Weights of a small transformer language model: no biases in attention or MLP.
Each number is 128 + 24 x the weight over the matrix's rms, rounded and kept within 0 to 255. Layers, rows and columns count from 0. Numbers have three digits each.

# layer 6 MLP gate, 704x256, rms 0.142, rows 647-703, columns 64-95
164115131147181129109129112134139136136122098147134138141144140136136119152072180075124120144122
140096126166160107185102097159131125130185118142122115125113070084121155102100126123133105112160
133079122142107152133171154130122137145073143161132154123137118078108167179144106131116072100131
141144126132119119169168085109118125147084128129154114143132139093119143128072097152128130101119
132114064129135072113130148105139131151101143143156148140109112168107105171098145100109142093135
119125179163092158166128132127134142125114112115159098110121070169111121151117107135127170154155
088117149124149184139148132140151131153120128157136078178107118155126126118144119132154116134167
115118148147099101124134117145140089156119112153131100123076108174123156097181183138074116162181
109137162141150129113134102104123117123144092108103131125138109148107100101142113107114160151162
089104140118121092151141115126099122094175112155131125115102138169138136120168130151163096088171
122118148126114126099102178115109153095155133099060130168154143110093148109145103145122143164160
109152068146143120137160175132160144147063125107088123147154129138164109172115192110133134165108
143114109170146150160170150105172141078135143112106107122140106133116125137106139102148166136127
169098137120137095107168138117096140096120118121143117144095172131136121094146101191103130096157
139127170163118132147147127112126085143152106138121121109137092152110134100143123165118136138158
148140148175139127113104171181130135137109116153124126102070117125116095105128109122163143126125
098129142087126114154115128128048145148123103154128114141115116098173132147123125125140122137145
139140133126166116086117124151078121144119134130121110088096139118131120179129099157130093099117
110122105149099116063100132122160169159099124089124135154115082150120103136089109126154150142114
146134130144089147063109150085097097155087141163133135118136088059123090114136097091109145115118
108097112140093123098125135124138150116144107170148125117155120115102110130119136133122149120126
100123115116107104124109158126123120126102099130128122118142141131136127136102156133119095128121
115169087138125140102146122120148119110100172140161130095167164131088160169114139127126135144136
097140167154107143163142102142123137105119144130116114128125136113135177130096160112146096124121
110149136138139116116155115126120180111138140156098133120138139115110103166126121117140155165124
146098119116118120121109117179172107140153102130150134141135133119093122161103124113133126133134
167167121121125126124126139098156115107090093129105128098128107136100118156091150076105114151125
102126118120110160098151096096112161147080135114120160187103151153132062115126192113131071129118
171121156146120147104125157122091134091143123116099114116139137153135133100132175127089125133121
129155153149125123128144161136087119140143158140148144097126170134137135137145102105131175126119
128136120144122098162118157129139145117152109146126111145188097168116077143145124091147143137185
084161152163099122120101149109105080134137147090113144109080118162150126092123135149149129146113
100174138120156159170143152096187131160142145110103164150130124125131141128128105100150154143124
130150138149138117125081105143123119131132107162113122140109143129073143169146127160140163123100
141123127111137085114123126117122129141124104164176130149134073142122112169157108135152116147154
099136105170094116073103099141134144136108140122150130086087129145098134129119117129108079105159
095119121133136177152146125127137129142146113107117119135126130144123113068122118157127118150103
125106085095081119178128153136133132133127125153110116157139135121163141131169113145106141113145
165143126131099080148135147143131129131130129155113134135104120115135129145141127140124093119112
126130161102143120168072125116110109112070171123125120131105131144161127095145127166117129140143
124150127125185116150101177133092136161162144121117121141118092071170145130123141145146143135132
177118121120135120149128126158101149100139088150135169136185134113125107136103128154118111111122
121140162108083078122125105094137190131136126121124114095133145126079176126099147147140131145151
136164144128141150133121092134120163097117109133144128106143146141120128143038109165117153119157
136150166138133074136151115112134091139142138164100136129131147176131134169104144147151120139116
144167139108072122086132167127071151147113087103094153141106118114107128128143128152139137155122
108120154107159128107158097173131152146114134133147147161120133098113144137098130118101156135074
151123122175161098124142160178126174099151092073172136133103147142177143179087095108122176119101
138116110125116144145161155124156157085097120134164128110126134150129147124174156102084109128162
126188134113106159158137103153154119122103140154183160129156123124110135111071158107174125149100
145144119185106117112127162117115131135093109163175088108140147168106106133136130113102127145103
139133150101102100145137166082139131107074156191143112124135125140121162154131067133115121138136
098142100127124134147149115134147155162135101157140153131159157107101182148181152156119151121136
102103132095120103129108146178146127108169117093131137135112131107103139118148123093168120148138
116114165156097083099122129153141125151165144104135113100132119103111115100124129142141147071143
152095154092153150139096148109136143147121129134158168122142129108101138097135137126145095157135
098162091138161140130104144112125130130110135163153104110134118127118074175096122096135107103104
# layer 6 MLP up, 704x256, rms 0.145, rows 647-703, columns 64-95
111188080094120111180175168108159103116125059121118125130112110051123125154113084161097108144132
158118141138140127138114119117129119143143096124119077088141143131141157134101118113111134119132
115120073109151092160134186125093106157148144151127110120110149152116065160141126141125128116123
087164114156120147094096149112146134081124124122058136127104119120132138149145153144104134097100
122115084139166131117144152123121091126182164166182105162075149105108153124147100098140162104111
113106161165167126164082120102110117144124091109129099137114098150119119098121160127147153136134
157127115088129136111048124132128116088125069123129132145085130138147117098157080173128119140137
129138109125122123139108210102137113117140133163122117170152166127103125101129121158149146103109
149125180111086150113151140128120082136151130056124079153098115129147147119114137131135097173111
148108115114170081117114110136161111131104081123143148145109090066118116134130160168110143087077
151132112122138146140150141117106110159121108142075151131134111130191164081149121142108146122108
126159147112124135174114112109114153178133109150145125176130138111126103098135133095144133157114
069099106106172123153122140161164138137090123119120134174115120112167174150100132159132125156115
141152119133133146131156153133080144139135166156130160095150150122117107088141119139105121131125
154155118137097141145116169121141089157138157101123145144124077124144102126124137085151129112160
145138117089117116117153111127142093096132107152132136111181148102127167131071173120105107085131
135172153111157152145095174170073128087121112170112088137141135115089144121095155140118160110105
112096051133114223102097111099129119131118145120100110128129098152124149100141105172160081154127
127088147136124088116113089111132101137153108144086144116083129118099163154108088133109155112105
022173133148119101121135115123160130110094147162107137154114129117116127099151125135133121108167
165168154103184157162114156115086135108102113111121138094122143181159104158104121176119096107139
154120118148130112152157110152103163109162125166103122120153125107136146152121138140146151177118
140151145140135108110138155136091104103139073137102110103089119137130131130125113132096128114143
141125086124161113116106114165149144146126108158130134105115133184094118097114102069130132179109
111093079123163146146141135122102135111098150136117128137135094134132110156158074163098100129085
107130130144124123096130140138119141096136107108126150132090150124142149051094121144110170127142
143153141125128094147098129142160105184123117125117148131152148115142108139104145132143095118140
132112084115174131106168130161137111123139137124149113093121117099151157144122160127128147171136
202132133102201127163179137134110116116154157132140106100111120104136088161155160161145124109122
180123092161146103156158102137138153131113135141118093129094130157102114153153156125124126159130
130151146100138146140087096104138133110124118127125110130152133142111118115090144101119122112152
079118143122118160088105155069110119127095109111127117111082109149164090120154152120106119119102
105138134096150108128164109149129116134123118128115133171149112122061139123155169098135153106145
179134136146138122080141137148170140159109118158123145137114153133111110113122149120139131095127
123128138115127150119142114128148170131117130163102128146106142114072146146148127102112127158130
135112120145159148118143125153131146131196092133129094139149127151142164147155120149091127169108
103135155140115152128130160123140159166154122058112138098151135123135167147136115104114153133150
144133131096081109148111130136131108144148159130064111151148132056142137146143100149142175117110
132108171103090181121143122118156120151147142166123115130119126154144145157112168132085146141171
172113141123142131171140088118134124105127148171144121112143103106133119121089123118115102114190
112154094110199115102109173159108140107103103135130158128105097133137145136117157136097157128100
141130168095114148128138146151155132129144149129119102169159120147130091100170101092096116119130
124161142086150127119090135126120137126134107069164079113118150147176108145137073121120123115135
121137140111122069165091163131159117159151175118119110118131117102125143064139129133123068106147
095086116146126088105160118120117087168150149115123113104165103137152165134128140125159105153114
141100109100148122153109128080118100152121111135158131125103108135132122143139133086110117169091
136167098139146111153141120115116128081122125165118141151105154135120132134165100101118129148104
117114124158162095126125124138153135140079107059178154136126111089127160125090122082120162107087
135143146109152080117121132147098159070169122075102114105103146107129147126105120149162118121124
128127127107148086106124096127112143127162144150138142115136118107084130096113112150129118127153
130180129204079122126123127161109160128137136085141106101128096144130105137142162142115106144150
136158076123117126125091147132128076092090127122130147141131117101127196184115095135143118113148
136074126117088126164101112126170113100141116129155130127145120095119086131130164091095122157117
093138147156137078125133124124161147141150152155088149131107100127144127119149162121135155150115
119104117145131157132070114094148130146093113110124140176107111131117157109125124129155105126115
138151110145111119093102128156116141062122120163115109139089140165148129152114095121104141174130
128133162142119136123137084114100130135121122116131080107130112134134129117137122193122144146131
# layer 6 MLP down (transposed), 704x256, rms 0.137, rows 647-703, columns 64-95
144122090094133138136133124157158160142132132145137140136091115115102076113151123125117111134121
137141131127068146089143120151103108133134130121087137148122125133102136121163106139152117156108
164110092147136156104122097173120121145120155107202106113103162156107066136134103132137142104115
126105115156130149087119137136140156119131142163096136150125106166131149114117135143056102102115
148120090118153126124133120133102144120128114090162116150092125106159140105082110111120136108117
140130096143141161150107089197104155169134124101115128067161129155145111150130095126095134152139
171107127111130125098101115098108145114132147134122186110145107148151157132114132159141122153148
171146102091104128075131120117147122184122133101128134164164140109128136138140121174130194107116
097141154130122141131098108124170111170167163136149157098166102126133127117117143091099146130124
107108141105145145180147123130138136165134115156147114114116133094118154141134145135148096156123
187122163148159147126101076115114126171127132124132120135148139113104129125174143113120144081178
137152155150103137142127126103097140158124136143138123132125090152146139120159065121151125134137
146123119117121108168153105128097160099108112140148108112135130132112100118122104131123144124127
154149102110134133165158176136179152147093116137163121114138134120138116157172116162119111141110
169122134116083135134065126097096132155104137124104142158141095140109187134134078156125134153167
102123118152095102133119079116155151136149118112098142169185181158146145118144129181123106132120
109129145128150135104144110185140126143185161106094119085094158104118136108128147104161103089119
154139113117125122114155098131156116146115135081176125131145133117089121145126085086148193163153
151117067128127079142121080146159128129139131149143090146149188131154128124124114160138135094136
123093116158109127133128162130123089160089097115154134135141117091131174191156160157120117131122
136121119136126140101141142103135099124101146108116129139119133107091109108139091106146127101099
131088121109104103163114188159109143149140099169111147164159127127151111153104120115124162126130
161164116133130123144135110167169104139126094097162124168104096163109168148142129134098077163103
130136134153148106147126153151111130125173135145134094147128121115160124144100129156113094121133
097142113146120178181097150133125131128109090154127139112149096136093112175127172129133128083127
131132169117039162102149127100095115135098147117138125104114103112101106145101152117109134153161
114100106108144170108154143130094158161130147121106105159147157151116069150126148150129077152157
116112104139150134150136105131162142154095132130171163081175125143114136133144142130096133136082
152120165129139149099120136132160119057175108138114150135104139104117090133139145109049155159128
150159140092163116122151105158119133143111080101126142125125138157096114144108109129126129113156
123136128127155137130127102095148133147130172124110116105107148106128126150111078105159128178150
146134150132178165103137158123151154155154105140105140089086134146161157117137124129150179082135
141111149099112135123101100136083121148132131098136142135137175140146157108117155147064083113075
135149144115151161102121106148117143097172129131133126131126107100118175149111072094115097134101
102110136120119171108154083123124129158135133174095109127117149103143130136150135100135157122124
154147122125142104099091137093114133133139175108161104117119095080138122082136125146157134131107
080116153098149137135128157146140153140115147097130082160146122094137129132113096131159138126124
124134129133143114140122128132134162142180139128130117127135113129117105120143108120140141086123
090116092096064139101129124167089140140107079109149123126120128182120114141143144126120151149111
129138133133162116109171127127096111086130114117134145136129099140136106164057112105158140114104
126136107109095135116095085120139133099148129148138118114096108153122102127088119139136162175125
182129131119106102133138115148146104143144155146159102187103109125116138091111107071106158161154
182108143178169153153177190183141145114148107147104153137120107193091072150146113146143158085092
081099163140151112143124127085123143143095134142153122135155149098121106115158129123159101101165
118155118099134118125092108134102125131139135135109136132123134125132092116102111119131104179137
128171156148157131130110172085128109123106097106130131151166150133113138156162160073146190086157
131097093124120126172124099106111109146133117108109148118162103132148156159102150169149110119115
154076121155133116125167117096145140132082131128171139122149149119155142137080075083140182153117
105128133129137159094103167119093137145126114121086136134129149135153134138107122111127139110137
135139123104134099098153142136109068113130151132096134099087125131162116108137109135130128100129
113112122114139123181115070106131104152140137139175144178109121157114119117134129125165173152130
098114149106131142149096145122128125154087125116133174108130139140134118080136162127164098114106
119138108128100056155144109103155155114103125128122141141128152082107119116131155159134097150116
196110121112172131150101136095163135158190094121100109159112162118150132137129102156141148116147
135145076126145083121113132123151133140165127138150158113120123133094145145121151128135092113100
147119126086144148155123109120093138153148106121142138131144081138085131134166110169121077125129
169139139161180177133177137068130082117145155117111121117105153176112134138128200174126153119122